Each number is 128 + 24 x the weight over its row's rms, rounded and kept within 0 to 255. Layers, rows and columns count from 0. The size above them is the row's rms in percent of the matrix's.

# layer 2 MLP gate, 1024x512, rms 0.119, rows 408-512, columns 64-127
size [ 94  89 101 100 102 109 110  97 109 101 102 107  98  98 107 100  97 101 103  88  92 122  99  94  98 105 104  93 102  99  97  93 104  91 105 117 111  99 104  96 100  98  89  93  99  97 106  98 104 111 102 106 100 101  95  93 106 102  95  87 102 115  92  95 100 104  97  99 108  95 100 103  92 104 100  88 104 104  97  98 114  98 109  90 109 100  99 100 100 106 111  86 105  97 100  98 100  95 106 106  97 106  91  97 108]
[[147 145 117 115 108 133 116 157 136  93 138 144 151 130  89  99  85 155 121 125 165 148 125 131  98 135  89 132 120 182 120 122 143 103 183 136  93 122 133 126 145 115 119 108 144 104 100 132 160 120 110 147 189 108 137 140 109 108 106 102 113 126 124 118]
 [120 157 123 149 104 141  74 144 128 125 130 103 146 154 137  96 176 102 139 121 141 131 124 149 125  92 157 139 112 145 138 103 130 120 144 120  98 170  92 120 119 102 155 134 105 118 121 114 162 130 116 117  77 135 144 128  88 100 193 101 114 167  93  82]
 [104  95 155 154 172 145 147 125 114 138 116 137 160 105 150 137 121 125  81 145 185 176 107  95 131 125  94 127 146 169 120 104  74  94 112 125 109 118 160 139 149 121 151 122 144 117  83 155 150 187 108 113 114 117 167 152 104 130 107 113 140 132 128 137]
 [110 109 113 113 145 138 147 134 109 106 111 111 103 145 111 134 132 123  99 140 104 141 121 125 164 113  98 139 111 126 130 111 117 166 122 127 123 120  93  82 156 128 111 137 129 144 140 140 116 147 106 153 148 131 119 110 104  59 114 135  95 125 105 152]
 [ 92 146 126 117 103 158 113 151  93 134  99 153 112 167 114 154 149 147 126 140 207 117 134 118 118 109 105 109 129 121 161 154 155 120 150 153 176 125 123  91  85 142 129  83 138 138 160 139 154 143 129 166 144  76 106 154 134 126 138  92 162 113  96 110]
 [139 171 158 164 129  80 119 138 160 109 153 152 129 115 150 147 173 168 125 123 122 124  94 112 149 174 160 107 123 122 122 108  75 142 144  93 124 135 108 116 131  77 174 144 115  93 137 153 121 107 152  92 160 106 129 115 146 112 127 126 162 163 129 106]
 [123 132 109 144 128 155 143 120 162 137 123 113 144 136 163 126 142 118 161 108 105 147 138  80 134 116  88 177 150 146 158 134 126  84 142 119 150 120 111 118 114 141 149 157 128 120 110 170 107  94 150 157  96 120  77 107 115 165 133 100 149  82 127 176]
 [176 130 145  83  83 144 107 139 132 146 162 161 169 140 132 141  95  90  96  95  90 124 136 107 133 132 114 147 156 144 114 104 139 141 125 135 132 116 119 120 177 120 135 155 139 123 101 120 106 152 124 138 112  90 119 119 163 108 161 108 111 153 138 144]
 [ 77 123  97 117 131 131 111 151 132 130 118 150 148 148 120 159  87 130 159  94  85 170 137 141 149 145  74 149 110 126 111 142 128 164 145 133 142 158 102 114 159 133 153 120 107 117  81 101 129 119 117 131 176 140 120 141 120 180 156 140 137 137 150 162]
 [ 99 144 128 110 124 174 145 122 115 160 109 171 136 123 146  97 139 151 111 143 120 119 165 140 132 105  99 115 141 108 181 156 115 140 132 127 140  64 108 123 134 141 129 133 129 144 130 175 120 175 147 127  98 116  80 133 101 132 141 112  93 139 163 127]
 [117 122 111 121 145 143  94 125 129 160 136 110 184 121 122  64 149 142 153  82 147 128 117 148  87  82 125 121 114 114 123 141 103 140 134 139 112 121  92 120 125 159 131 141 143 154 150 159 148 127 145 124 120 127 139 103 171 171 147 138  98 132 130 128]
 [127 128 146 118  76 165 122 133 138 132 126 147 151 141 146  72  83 147 146 128 130 152 161 138 108 120 132 156 155 105 123 137 137 126 125 149 154 140  83 143  55 146 143  78 104 124 122  76 125  91 160 114 102 129 125 115 115 162 126 142 131 133 120 104]
 [111 121 104 154 132  80 135 161 178 141 131 159  86 117 117 152 185 128 156 110  86 120 155 146 128 140 103 143 109 105 120  68 133 105 123 112 122 118 125 145 142 162 129 116 124 130 101 133 119 133 144 112 137 141  90 115 112 120 113  78 125 111 123 144]
 [128 134 142 121 133 125 175 108 204 140 105 160 116 112  98 146 106  82 106 134 130 117 138 119 120  83 107 128 165 140 139 121 125  98 111 168 104 172 156 113 144 182 160 113 121 144 145 107 132 112  87 107 101 137 130 145 142 110 148 122 138 131 181 146]
 [ 75 119 135 133 144 143 112  84 132 120 109  78 105 111 107 115 112  91 145 120 119 125 124 133 114  85  96 124 110 126 101  94 127  94 118 139  99 142 131 106  76 130 126 158 176  94 125 152 101 116 131 127 159 131 159 108 112  91 143 193 108 129 139 143]
 [103 113 136 123 119 100 126 127 157  97 158 144 129 139 138 150  96 131 134 130 120 138 104 101 195  87 160  98 147 167 167 138 155  68 113 172 156 124 156 128 139 162 156 159 147 101 119 125 124  79 148 132  96 133 109 120 106 104 120 138 145 174  83 110]
 [138 168 114  94 135 105 158 160 152 120 130  96 116 120 135 120 136 126 111 126 162 142 115 132 110 110 160 118 175 156 125 106 103 135 123 140 135 179 143  97 126 120 125  91 146 129  89 119 143 143 156 129 110 143 108 121 110 133 125  64 149 139 147  85]
 [159 131 105 109 119 128 158 134 148 156 101 147 139  92 131 149 136 164 134 101 122 163 146 130 126  80 118 140 134 147 132 116  98  66 139 161 141 112 158 107 105 139 102 128 157 140  95 151 131 109 147 140 120 154 123 124  92  96 183  98 122 160 145 127]
 [145 118 141 126 107 128 159 150 100 136 138 127 117 123 148  57 137 127 123 132 148 132 132  81 143 136 125 124  97  99 135 116 121 124 193 129 110 112 111  91 128 122 132 156 148 122 105 155 118 106 110 119 106  67 156 112 159 135 147 137 117  74 121 125]
 [115  91 175  83 127 122 140 164 130 157 111 111 117 150 115 162 114 111 150 147 152 129 137 150 141 162 146 170 144 113  87  91 145  78 110 110 127 188 127 138 177 172 137  58 156 107  85 166 134 130 134 104 160 136 100 151  76 121 120 132 121 105 131 185]
 [133 138 121  84 120 132 111 117 133 109 145 125  96 145  89 144 147 169 128 148  97 119 153  74 108 105 142 133  91  74 116 119 111 125 115 133 130 143 147 128  81 122 147 124  46 110 153 165 118  93 123 120 110 121 117 145 148 146  94 128 118 159 108 159]
 [107 121 124 178 165 130 149 118 158  94 147  99 145 134 159 102 163 150 140  77  94 143 129 129 126 133 149 166 121 165 124 108 129 142 136 156 157  80 147 114 184 141 155 142 170 130 139 134 154 122 106  89 149 155 118 113 113 131 137 100 142 126 110 132]
 [158 124 118 130 119 154 171 120 145 134 111 152 123 103 133 205 165 144  92 119 103 118 147  92 120 195 125 114 150 115 117 174 152 101 118 140 145 143 100 124  88 118 117 117 118 123 121 153 140 138 143 102 120 151 149 132 168 125 140 102 108 135  89 151]
 [ 84 133 148 160 162 118 178 143 138 101 109 128 123 110 166 116 177 115  92 140  96 155 104 120 134 105 134 150 139 182 156 149 141 120 153 102 147 130  93 140 109 114 112 110 122 115 158  81 150 125 106 111 171 138 131 111 158 101 122 117 190 149 121 105]
 [143 127 148 131 143 113 101 137 111 163 168 106 122 130 121 107 106 143 106 112 141 114 117 101 129 160 107 131 156 132 133 151 145 135 125 121 151 132 151  84 110 154 142 153 177 134 138  91 101 121 164 146 156 184 144 152 155 102 154 128 173  96 114  96]
 [176  85 128 127 100 120 126  80 179 138 155 116 132 124 150 148  95 125 122 127 182 159 115 106 136  81 152 122 144 149 141 156 132 153 135 127 120 136 112 122 121 149 187 113 128 119 122 147 147 113 142 120 110 139 157  98 112 116 103 117 132 108 160 120]
 [103 126 162 107 119 121 118 118 169  73 135  63 153  96 165 102 169 165 112  83 149 136 134 116 128 151  84 153 147 140 130 145 137 178 106 138 118 111 128  93 146 119 130 181 128  91 103 158 137 147 134 152 124 112 148 123 100  87 107 151 116 136  90 131]
 [116 174 123 105 145 129 166 157 138 129 101  86 122 102 128 112 134 115 162 112  86 127 117 136  77 114 178 145  83 153 100 124 121 115 161 152 120 130 132 137 158 106 100 121 119  74 123 125 162 121 151  88 144 101 147 137 109 103 125 141 150 131  98 161]
 [158 102  65 133 115 144 137 160 120 136 103 117  94 131  79  64 157 133 134  81 140 124 156 118 124 107 156 144 146 142  91 102 147  95 133 145  73 155 129 125 136 143 106 153  78 140 125 132 120 170 132 109 138 172  81 117 154 146 146  94 115 133 111 163]
 [147 102 138  89 112 123 122 174 129 134 135 130 134 119 111 129 128 102 127 140 112 162 126  78 118 121 149 138 109 135 144 160 153  75 175 137 126 130 114 121  97 103 109 151 141 157 113 159 131 122 120 149 108 123 150 145 151  90 142  91 157 110 184  97]
 [138 120 144 176 128 161 124 110 175 143 134 112 107 117 144 155 142  86 106 143 115 116 123 133 124 127 107 113 111 140 156 104  98 103 124 135  91 120 101 116 183 121 122 131 128 101 137 128 100 125 128 121 181 126 125 132  95 146 152  95 123 181 124 151]
 [136 156 139 114  99 138  83 186 139 110 149 110 123 109 170 145 120  99 122 159  88 172 125 117 101 116 137 109 117 109 135 166 161 135 119 153 113 132 110 135  91 162 119 132 155 138 125  91 128 121 107 142 135 116 145 128 121  92 172 160 130 110 130 102]
 [121 157 111 134 140 144 112 164  78 104 124 144 125 135  82 162 150  87 123 127 126 102 109 131 129 119  75  66 116 116 145 128 144 129 142 100 127  57 121 155 147 102 130 134 105 131 160 158 117 124 144 104 145 142 198 142 121 155 149 148 124 107 170 142]
 [129 120 104 144 104  99 117 157 119 140 165 150 145  95 114 107 151 124 129 100  97  95 127  82 117 156 123 122 138 128 108  95 158 139 121 118 162 172 141 164 111  91  95 113 201 153 144 146  96 143 125 152 127 143 160 110 161 178 127 139 130  97 137 147]
 [128 171 137 133 127 148 106 131  75 147 148  98 138 117 139 109 138 146 157 122  83 109 119  96 123 105 132 127 124 168 136 113 112 133 181 120 127 114  93 152 136  75 100  92  96 106 135 133 168 155 132 150 124 123 139 119 117 168  61 125 117 117 154 147]
 [163 116 138 102 127 148 160 134 118 120  91 141  74 176 159  62  97 104 140 131 122  90  97 124 114 124 128 146  97  51  99 135 137 126 137 141 100 148 147 134 140 137 133 158 147 143 146 142 102 153 150 115 123  72 162 111 126 128 145 142 114 122 171 118]
 [119 124 106 127 130 136 115  78 143 142 107 112 183 129 115 103 152 158 116 101 120 130 110 103 116 138 120 152 129 116 152 106 120  97 142 121 135  85 142 111 152 140 154 117 151 122  94 130 135  67 127 132 175 147 127 157 139 121  92 126 133  94  85 185]
 [142 116 117  99 155 113 119 109  97 126 108 104 165  99 154  57 122 119 104 103 125 122 145 116 121 139 150 151  88 139 142 101 127 125 128 142 100 173 128 143 107  92 125 104 191 113 126 118 132 117 144 131 153  84  96 137 127 125 154 139 148 129 147 145]
 [ 96 112 111 126 153 135 149 186 115 140 147 105 136 105  95 133 105 153 149  98 107  94 172 138 135 160 135 141 147 173 119 165 115 145 160 118 122 181 148 163 156 137 108 105 118 158 137 121 106 159 103 144 162 119 136  93 155 143 122 160 133 140  94 149]
 [149 147 128  87 159 129 106 172  90 125  96 113  83 100 128 129 108 152 114 120 149 123 131 137 134 150 119 108 115 124 129 102 145 154 143 151 142  83 143 146 105 131 118 114 130 115 109 147 117 117 121 114 153 132  75 169 136 137 131 123 125  98 138 119]
 [145 146 121 156  89 118 130 148 155 152 127 164 151  84 170 116 167 134 129 124  78 132 125 138 151 105 135 123  88 138 118 154 112 118 138 135 113 133  86 128 171 146 144 182 162 159 120 106 146 148 138 125 118  90  90 139 137 109 116 156 157 151  68 189]
 [125 154 129 105 131 153 152 150 103 115 133 155  96  96 133 156 105 101 152  78  98 113  97 146  95 138 151 109 137 133 121 125 127 101 131 143 145 149 164 129  48  86 165 110  99 111 122 118 157 133  97 111 137  97 139 127 145 150 141 102 123 130 126 131]
 [110 146 158 135 127 126 108  98 104 147 161 121 131 154 139 128  82 104 118 145 137 191 130 120 147 171  99 107 122 117 141  92 159 125 145 114 115 126 139 156 109 193 139 133 147 134 129  67 101 104 131 107 110 140  91 175 112 118 131 164 121 111 146 162]
 [146 161 106 155 135 147 131  87 127 117 119 129 126 154  94 150  86 119 158 174 141 104 146 114 207 134 131 120 126 101 149 121 154  99 150 131 120 122 142 121 106 126 105 132  79 165 130 119 121 135  98 140  92 144 150 113 125 143 132 125 111 156 172 107]
 [ 98 150 155  96 143 136 108 120 119 165 128 153 141 120 104 200 102 168 126 159 119 105 143  93 138 152 135 110 124 134 102 190 185 130  96 131 133 154 125  98 131 124 132 145 138 157 137 185 131 124 134 154 119 120 112 125 153 136 104 151 105 134 134 115]
 [163 151 119 127  86 149 137 100 135 120 151 137 108 142 109 134 132 117 134 149 133 161  96 171 101 144 140 146 106 150 122 128 104  90 109 150 158  75 102 102 116 129  88 100 112  87  96 169 106  69 179 106 137 168 106 116  88 139 113 138 131 126 186 136]
 [119 121 125 133 129 114 141  95 128 146 130  96 117 103 129 133 146 161 147 144 184 160 106 133 112 152 111 151 122 163 161  93 130 137 127 147 160 107 153 120 161 143 132 103 131 147 150 162 156 128 143 129 153 143 124 109 109 102 108 126  91 113 116 155]
 [ 83 104  75  88 131  99 129 151 121  86 136 135 154 128 103 121 104 119 138 133 116  89 157  92  72  76 112 141 121 152 163 102 102 131 145 132 141 140 173 122 136 121  91 163 112 170 139 134 144 118 129 127 116 129 113 118 124 137 117 158 118 147 146 132]
 [135 103 126 156 135 132 162 137 140 114 153  99 114 140 129 145 168 134 150 137 119 144 123 119 159 129 160 134 108 120 124 111 130 142 152 121 140 150 146 152 132 122 126 116 156 113 105  90  89 117 134 111 133 134 123 177 110 120 138 107 119 137 115 120]
 [104  97 154 154 174 155 121 147 136 171 137 110 124 113 111  92 128 130 141 158 159 101 111 144  73 127 131 162 129 116  93 125  89 136 109 125 160 127 127  97 145 133 145 135  97 154 122 151 174 154 171 154 127 141 123 143 158 106 142 132  91 170 159  94]
 [113 137  97 141 123 145 141 162 104 171 148 127 135  84  91 153  85 138 146 110 123 152 118 141 150 161 149 111 127 120 128 110 103 158 101  84 117 109 160 130 111 116 128  59 126 140 141 152 143 169 103 131 134 104 117 156 152 106 139  98 178 117 128 131]
 [118  95 132 145 121  96 133 152  79 117 145 139 126  94 118 142 125 102 116 133 150 124 134 116  82  91 124 134 113 136 138 149 136 117 153 131 144 118 155 132 162 171 120 152 128 105 160 160  91 105 110 138  80 136  95 162 102 111 129 100 149 137 116 121]
 [110 114 151 125 113 104 157 163 139 130 142 115 145 160 162 126 122 157 128 158 143  91 122 115 153 171 109 136 135 106 128 141 134 104 169 103  99 102 136  82 110 193 138 142 133 157 159 118 148 121 156 108 104 144 172 174 144 149 130 125 133 127 102 113]
 [142 139  79 186 139 133 147 132 121 146 141 110 121 119 145 106 161 116 129 145 158 126 117 151 107 133 118 137 112 163 103 112 175 153 109 128  72 134 116  77 145 144 124 136 141 127 118 150 170 101 175 131 116 123 135 134 146 160 105 154 141 121 130 154]
 [113  95 114 116 169 122 146 130 128 164 144 131 122 127  92  96 146 123 139 148  90 142  91  99 125 103  97 149 116 121 113  99 141 157 159 108 107 115 142 140 136 128 128 153 154 161 141 178 115 146  61 107 136 103 158  98 140 132  97 114 101 135 160  90]
 [115 152 125 109 110 146 125 140 154 158 137 130 124 134 137  88 146 106 131 157 101 175 114 128 140 137 121 151 145 130 137 150  83 105 120 177 154 115 120 107 148 121 134 139 127 170 134 181 139  78  85 133  63 124 102 159 131 114 113 100 113 126 101 121]
 [ 90 110 115 165 169 111  87 113 117 151 130  80 133 157 129 128 119 123 140 115 102 121 108 126 109 140 191 132 138 138 126 166 120 134 142 126 130  87 160 142 100 115 123 118 141  77 150 122  93 115 165  91 166  92 143 121 126 159 119  85 140 167 134 141]
 [150 131 146 151 150  84 134 127  93 115  91 195 123 139 135 133 135 132 116  99 123 128 112  85 137  95 155 122 107 150 143 155  92 106  92 150 158 163 130 124 104 133 106  84 121 109 108 130  76 171 137 161 139 132 118 139 155 103 134 147 154 142 124 138]
 [180 129 117 167 161 107  55 110 106 140 120 114 153 125 128 168 162 171 138 134 128 117 132 122 105 125  90 115 114 119 118 157 150 123 147 130 157 142 122 143 150 120 144 138 166  93  52 159  88 102 150 180 146 161 175 142 160 160 145 126 131 151 151  98]
 [130 139 102 129 131 123 145 136  88 135 123 154 159 112 176 135 157 155 151 150 133 102 127 103 151 135 129 128 147 147 133 158 118 162 110  77 146 128  80  98 115 112 161 140 142  90  92 126 144 102 136 176 133 117 106  88 146 118  76 131 174 152 163 118]
 [152 104 117 113 107 148 131 142 153 108 118  83 103  86  94 149 113 117 111 115 123 184 149  92 132  52 133 105 156 149 106  92  88 127 147 148 147 130 149 123 145 158 136 122 185 138 131 124 121 165 154 128 135 132 134 127 168 122 126 126 116  86 152 147]
 [131 137 138 153 136 123 113 100 106 118  86 168 102 131 160  85 106  92  94 157 108  86 115 175 144 142 121 182 148 143 125 130 107 158  81 121 138 126 117 123 114 164 133 126 120 123 164 139 134 153 141 127 140  64 142 117 101 133  99 144 170 113 109 131]
 [130 111 126  83 123 160  97 129 136 182 117 146 184 130 111 142 124 145 138 120 128 117 118 143 114 126 104 114 122 150 123 130 129  81 137 122 152 156 122 129 134 123 122  85 154 105 110 148 137 135 119 114 134 134 118 154 153  94 129 140 144 127 171 182]
 [147 184 135 101 124 143 144 135 104 132 119 116 153 134  93 125 170 129 160 141 120 142 115 139 129 107  84 173 154 116 131 144  72 109 150 132 131  96 165 130 112 157  92  95 147 146 101 112 146 115 144  92 162 130 115 105 172 114 145 144 128 126 125 121]
 [166 161 133 141  89 103 110 106 176 123 153 115 144 112 177 128 106 101 121 139 100 110 128 137 119 187 119 130 111 137 166 163  95 145 160 112 111 133 131 134 136 149 130 122 131 118 122 100 116 121 146 134 111 121 160 112  80 129 109 172 119 113  70 126]
 [102 130 154 104 143  99  99 150 100 143 133 116 133 163 165 118 112 131 117  95 139 150 125 129  93 155 121 142 113 174  80 128 102  90 108  99 157 156 117 150 126 128 160 217 149 127 114 163 101 121 121  99 155 147 116  98 116 101 159 113 145 113 110 135]
 [107 136 152  96 119 128 169 130 171 158 142 159  34  96 162 151 125 110 139 178  98 146 162 145 120 145 146  85 146 125 128 150 111 148 129 117 130 111  94 104 174 138 122 142 158 128  93 128 103 119 129 100 107 100 108 115 105 117 129 103 144 144 136  76]
 [147 122 107 108 115 127 111 127  92 168 155 114  71 122 138 127 136 126 172 131 102 151 129 112  85 156 155 125 143 130 141 135 137 137  78 107 115 121 142 126  79 137 127 114 107 151  99 113 102 164 155 139 107 168  88 121 131 139 159 146 105 135 160 159]
 [137 129 173  83 150 165 167 130 120 103 180 112 129 118 116 136 115  77  94 115 106 129 125  98  98 126 117 134  86 118 127 133 109 138 121 123 144 171 126 154 166 139 157 129 128 167 166 132 102 166 110 161  88 156 156 100 116  62 107 153  94 167 140 133]
 [179 122  99 126 103 126 138 149 142 154  99  84 138  94 120  92 155 107 137 125 131 124 101 141 148 136 127 113 147 103 139  96 143 114 104 100 140 109 132 129 153 108 146  93 138 135 132 125 171 140 148 122 136 152 117 115 140 126 134 124 168 129 120 113]
 [113 123 169 178 165 126  90 109 167 150  84 133 121 120 182 133 146 124 124 153 156 156  86 135  95 165 152 120 128 113 165 135 136 150  98 118 143 104 145 100 116 174 159  92 127 111 159 136 111 171  94 161 110 113 132 123  99  86 144 151 123 147 109 102]
 [ 89 107 117  84 138 128 106 149 128 107 129 112 126 110 184 197 153 144 135 126 115 160  93 130 140 134 119 127 152 145 116 165 126 145 127 107 123 115 177 169 140  90 162 147 129 143 194  78 141 130  98 145 165 120 141 117 108 155 107 164 136 109 130 135]
 [130 110 148  96 176 139  92 130 142 113 140 124 147 106 165  84 117  97 115 126 157 145 108 168 114 114  91 122 158 106 100 138 125 179  92 160 131 109 131 125 139 160 127 136 109 146 113 134 163 146 148 169 143 136 141 126 136 117 159 148 123 153 144 146]
 [ 65 123 100 140 139  87 115 135  96 165 137 133 111  85 170 110 134 117 135 122 115 158 120 173 160 146 125  84 146 132 143 143 180 132 109 121 112 112 136 145 140 103 145 141 120 111 169 128 129 124 125 123 142  76 107 125 153 161 124 101 161 104 135  98]
 [ 86 146 129 110 153 159 130 128 124 100 130 151 110 124 108 121 148 159 154 137  95  96 138 115 160 146 154 101 134 111  96 132 145 149 130 131 105 153 167  87 109 138 133 117 141 113  86 124 147 126 131 141 175 114 132 166 114 131 141  91 170 128 151 120]
 [145 168 105  97 131 107 140 111 109 185 120 120 129  85 117 198 168  97 134 174 109  99 122 129 138 113 115  82 134 137 164 116 144 119 169 159  93 115 129 167 108  71 179 140  65 146 142 134  97 166 103  86 135 109 122  65  94 102 185 129 135 165 120 147]
 [145 116 126 166 106 109 135 115 132 154  95 154 103 123 176 112 102 165 135 146 135  61 113 128 109 103 167 121 132 135  85 124 117  96 167 151 123 143 167 131 176 115 163 155 124 119 139 115 130  99 135 119 148 135  85 153 173  90 145 121 107 112 107 118]
 [176 165 125 145 118 142  98 144 116 143 175 155 152 105 108 117 111 121 105 155 149 107 114 119 121 152  64 124 149 123 132 142  94 145 140 147 136 122 126 106 140 149 141 133 150 161 131 128 178 181  81 134 131 129 157 147 111 120 122 132 114 137 164 155]
 [126 161 116 137 115 181 112 114 154 152 162 107 121 131 133 119 119 122 138 149 130 160  99 107 117  82  88  65 145 126 137 143 125  99 119 124 124 120 152 144 143  87 141 146  72 136 136 134 147 134 149 125 104 156 145 170 132 147 129 161 111 115 146 117]
 [128 118 108 176 135 103 140 132 124 132 132 142 129 148 123 149 128 125 130 147 134 136 138 170 106 120 131 153 108  84 133  78 155 124 103 134 159  72 132 132 103 143 111 134 115 166 141 125 107 134 127  96  82 116 134 137 107 175 159 115 156 162 152 119]
 [134 138 151 121 129 166  78 127 135 108 142 131 145 112 150  89 142 121 146 141 128  87 147 153 161 152 100 121 109 112 136 155 146 148 152 173 110 123 102 117 151 144 112 168 157 116 148 105  75 141 130  99 147 132  99  83 150  99  85 120 116 160  85 127]
 [124 126 135 132 150 134 116 126 102 179 121 114 117 162 142 132 133 122 140 129 113 128 110 114 133 137 113 144 123 146 148 108 114 142  81 138 148 141 159 136  76 132 160 117 107 128 114 114 140 127 139 108 137 119  97 104 122 162 118 165  93 124 161 150]
 [157 161 127  93  96 103 165 128 122 116 162 131 136 147 133 144 119 124 144 152 167 134  94 118 129  71 194 140 174 121 140 160 114 141 108 142 102  96 149 126  91 123 142 119 175 175 105  86 129  77 143 119  72 113 135 127 107  91 169 116 146 136 112 108]
 [135 148 138 123 107 160 101 122  93 103 122  96 111 144 108 140 112 122 147 139 113 115 146 138 112 104  81 114  68 140 163 155 122 157 145 126 133 146 137 103  98 163 164 194 145 141 143 128  92 170  93 132  94 153 118  93 134 130 135  89 133 130 133 116]
 [145 141 118 165  91 148 134 101 127 138 154  72 105 145 142 148 134 146 120 160 129 183 127  78 186 150 123 175 150 133 141 142 143 165 132 119 113 168 150 153 143 154 120 119 146  96 112 139  99 138 164 132 183 114 114 130  72 140 129 159  90 168 143 155]
 [126 134 102 138 108 121 131 154 106 140 103 133 114 133 148 106 168 126 153 136 106 125 174 113 174 130 148  91  88 126 126 140 123 127 155 117  65 105  97  99 109 154 109 131 112 156 111 125 109  86 111 114 113 176 157 150 149  99 113 124  98 103 130 101]
 [ 75 180 123  75 124 102 151 139 156  86 140 133 158 124 144 107 129 121 128 117  85 123 125 137 129 173 110 166 104 121 120 131 128 130 124 147  84 171 131 118 105 121 155 112 123 149 101 165 107 115 132  89 122 122 152 123 126 112 109 150 121 129 115 129]
 [142 150 136 121 132  81 115  91 123 111  94 108 126 154 135  78 106 125  91 111 121 153  97 142 134 110  90 112 120 119 170 132 130  83 124 113 147 101 131 119 125 114 148 133  87 104  87 155 133 120 161 135 108 174  86  98 122 141 120 116 112 137 114 146]
 [ 50  78 137 111 132  82 135 157 127 143 134 168 167 128 138  78 150 155 133 124 109 141 143 141 190 114 121 102 115 147 120  86 154 140  90 115 120 148 147 118 180 139 147 107 150 137 171 133 137 142 122 135 115 176 177 176 127 149 123 137 101 173 132 120]
 [151 128  79  90 142 135  74 105 138 121 140 119 173  99 118  95 161 142 168 134 143 118 142 180 113 123 176 122 111 136 152 127 126 121 110 149 101 122 139 140 131  94 108 111 101 134 170 123 133 129 140 146 124 121 141 134 172 110 191 152 108 139 108 135]
 [114 156 140 109 130 148  56 170 132 124 140 108 115 139 138 102 146 117  72 150 118 138 140 100 120 129 151 114 115  91 141 151 152 188 144 142 137  77 141 158 105 170 143 115 165 121 151 135 139 167 130 147  94 103 100 139  97  86 104 129 130 102 132 117]
 [112 133 126 158 118 140 136 133 113 161 124 110 143 113 144 134 175 121 132 138 105 143 111 107 134  94  87 108 181 144 141 146 124  93 118 145 115 135 103 108 159 137 128 136 163 130 140  79 116  80 109 135 105 132 146 128 159 115 164 116 156 157 144 168]
 [105  96 134 115  98 129 115 120 107 125 134 129 163 150 128 137 160 144 138 107 112 118 136 172 101 142 154  99 119 116 135 136 110 107 117 158 128  94 131 115  87 126 129 130  99 131  78 148 110  75 154 138 147  48 125 139 127  79 137 120 131 136 140  90]
 [101 160 102 100  98 134 145 166 149 151 137 181  89  82 159 127 102  95 164 149 165 111 118 113 134 161 151 163 116 140 144  91 123 162 148 122 166 121 132 122 124  95  84 135 147 122 123 156 150 149 113 103 153 110 132  94 161 143 147 179  80 170  65 134]
 [159 185 112 167 143  82  86  84 130 128 141 115 155 119 118 163 129 134 113 137 141 158 122 106 163 130 144 109 109  99 112 131  98 103 124  97 117 117 138 153 132 116  91 173 174  94 153 133  89  82 113  97 141 112 142 154 133 125 165 103 152 129 131 125]
 [124 178 133 146  68 170 186 159 112 126 102 148 127 129 121 110 136 160 155 122 100 146 182  90 147 136 120 112 134 105 144 150 132 154 143 120 132 139 134 108 118 125 130  57 111 128 135 137 137 115 177  97  91 101 119 100 126  82 145  87 142 130 133 128]
 [132 112  82  96  99 107 153 148 105  93 123 140 138 106 110 112 136 110 128  83 116 144 137 136 149 128 135  87 126 124 128 134  97 143 142 164 159 157 154 142 183 169  49 121 159  84  92 117 151 121 107 131 154 131 160 128 128 114 147 137 111 150 119 102]
 [121 158 199 127 166 110  92 154 150 105 106 162  89 112  85 125 138 101 103 158 151 170 146 121 107 124  74 137 140 149 101 121 141 156  90 162 115 166 125 132 157 114 178 139 164 129  87 125 153 124 117  94  84  84 147 114 106 125 192 129 113 133 130 100]
 [130 144 121 144  93 144  78  96 126 134 148 151 118 124 130 101 121 127 124 123 172 145 159 111 152 141 131  81 117 130 149 109 132  88 110 143  99 133 174 137 107 173 115  67 142 144 135 146 136 151 113 136 143 139 105 139 126 118 133 134 166 147 137 132]
 [130 172 165 109 119 155 137 102 135 133 133 112 112 119 136 116 130 148 123 103  89 142 109 130 134 107 142  99 124 128 155 123 137 103 168  83 137 139 141 108 135 132 173  85 139 145 123 114 115 116 137 155 126  98 125 116 152  85 118 122 136 153 136 132]
 [101  64 126 141 172 109  82 113 192 119 114 115  93 132 142 115 164 151 113 151 142 111 147 145 141 148 192 125 144 109 146 158 105 148 145 172 133 156 122  97 127 176 122 147 110 104 117 142 130  94 102 126 108 111 140 105 157 123  85  76 106 120 152 102]
 [118 133 146 105 117 144 132  91 137 111 127 134 126 152 129 164 114 105 110 150 109 136 143 125 172 149 131 165  90 129  76 118 115 121 117  98 130 158  96 147 110 102 117 152 145 153 128 125 140 139  83 148 122 140 135 126 167 176 187 131 128  83  98 141]
 [149  94 110 159 135 136 163 117  89  80 175  85 149 126 178 106 154 126 112 168 150  89 151 153 133 162 138 123 132 169 131 161 136 135 155 167 118 126 130 138 141 161 162 143  74 148 171  69 100 119 164 145 134 131 128 155 127 139 128 143 126  95 137  94]
 [144  84 124 132 154 144 144 124 127 116 130 104 120 100 106 123 123 109 115 120 130 136 149 151 131 119 126 120 119 164  83 112  97 158 119 120 118 138 141 118  91 109 139 106 133 131 182 112 134  80 110 127 152 114 146 128 147 145 147  95  71 166 154 139]
 [130 137  96 107 134  94 181 124 129 108 140 153 101 107 122 114 131 130 173 130 122 162 118 133 104 145 119 115 166 159 119 124 107 142  67 145 144 141 125 165 136 132 113 136 159 138 143 124 111 184 101 150 128 112 143 139 137 107  99 103 153 129 136 169]]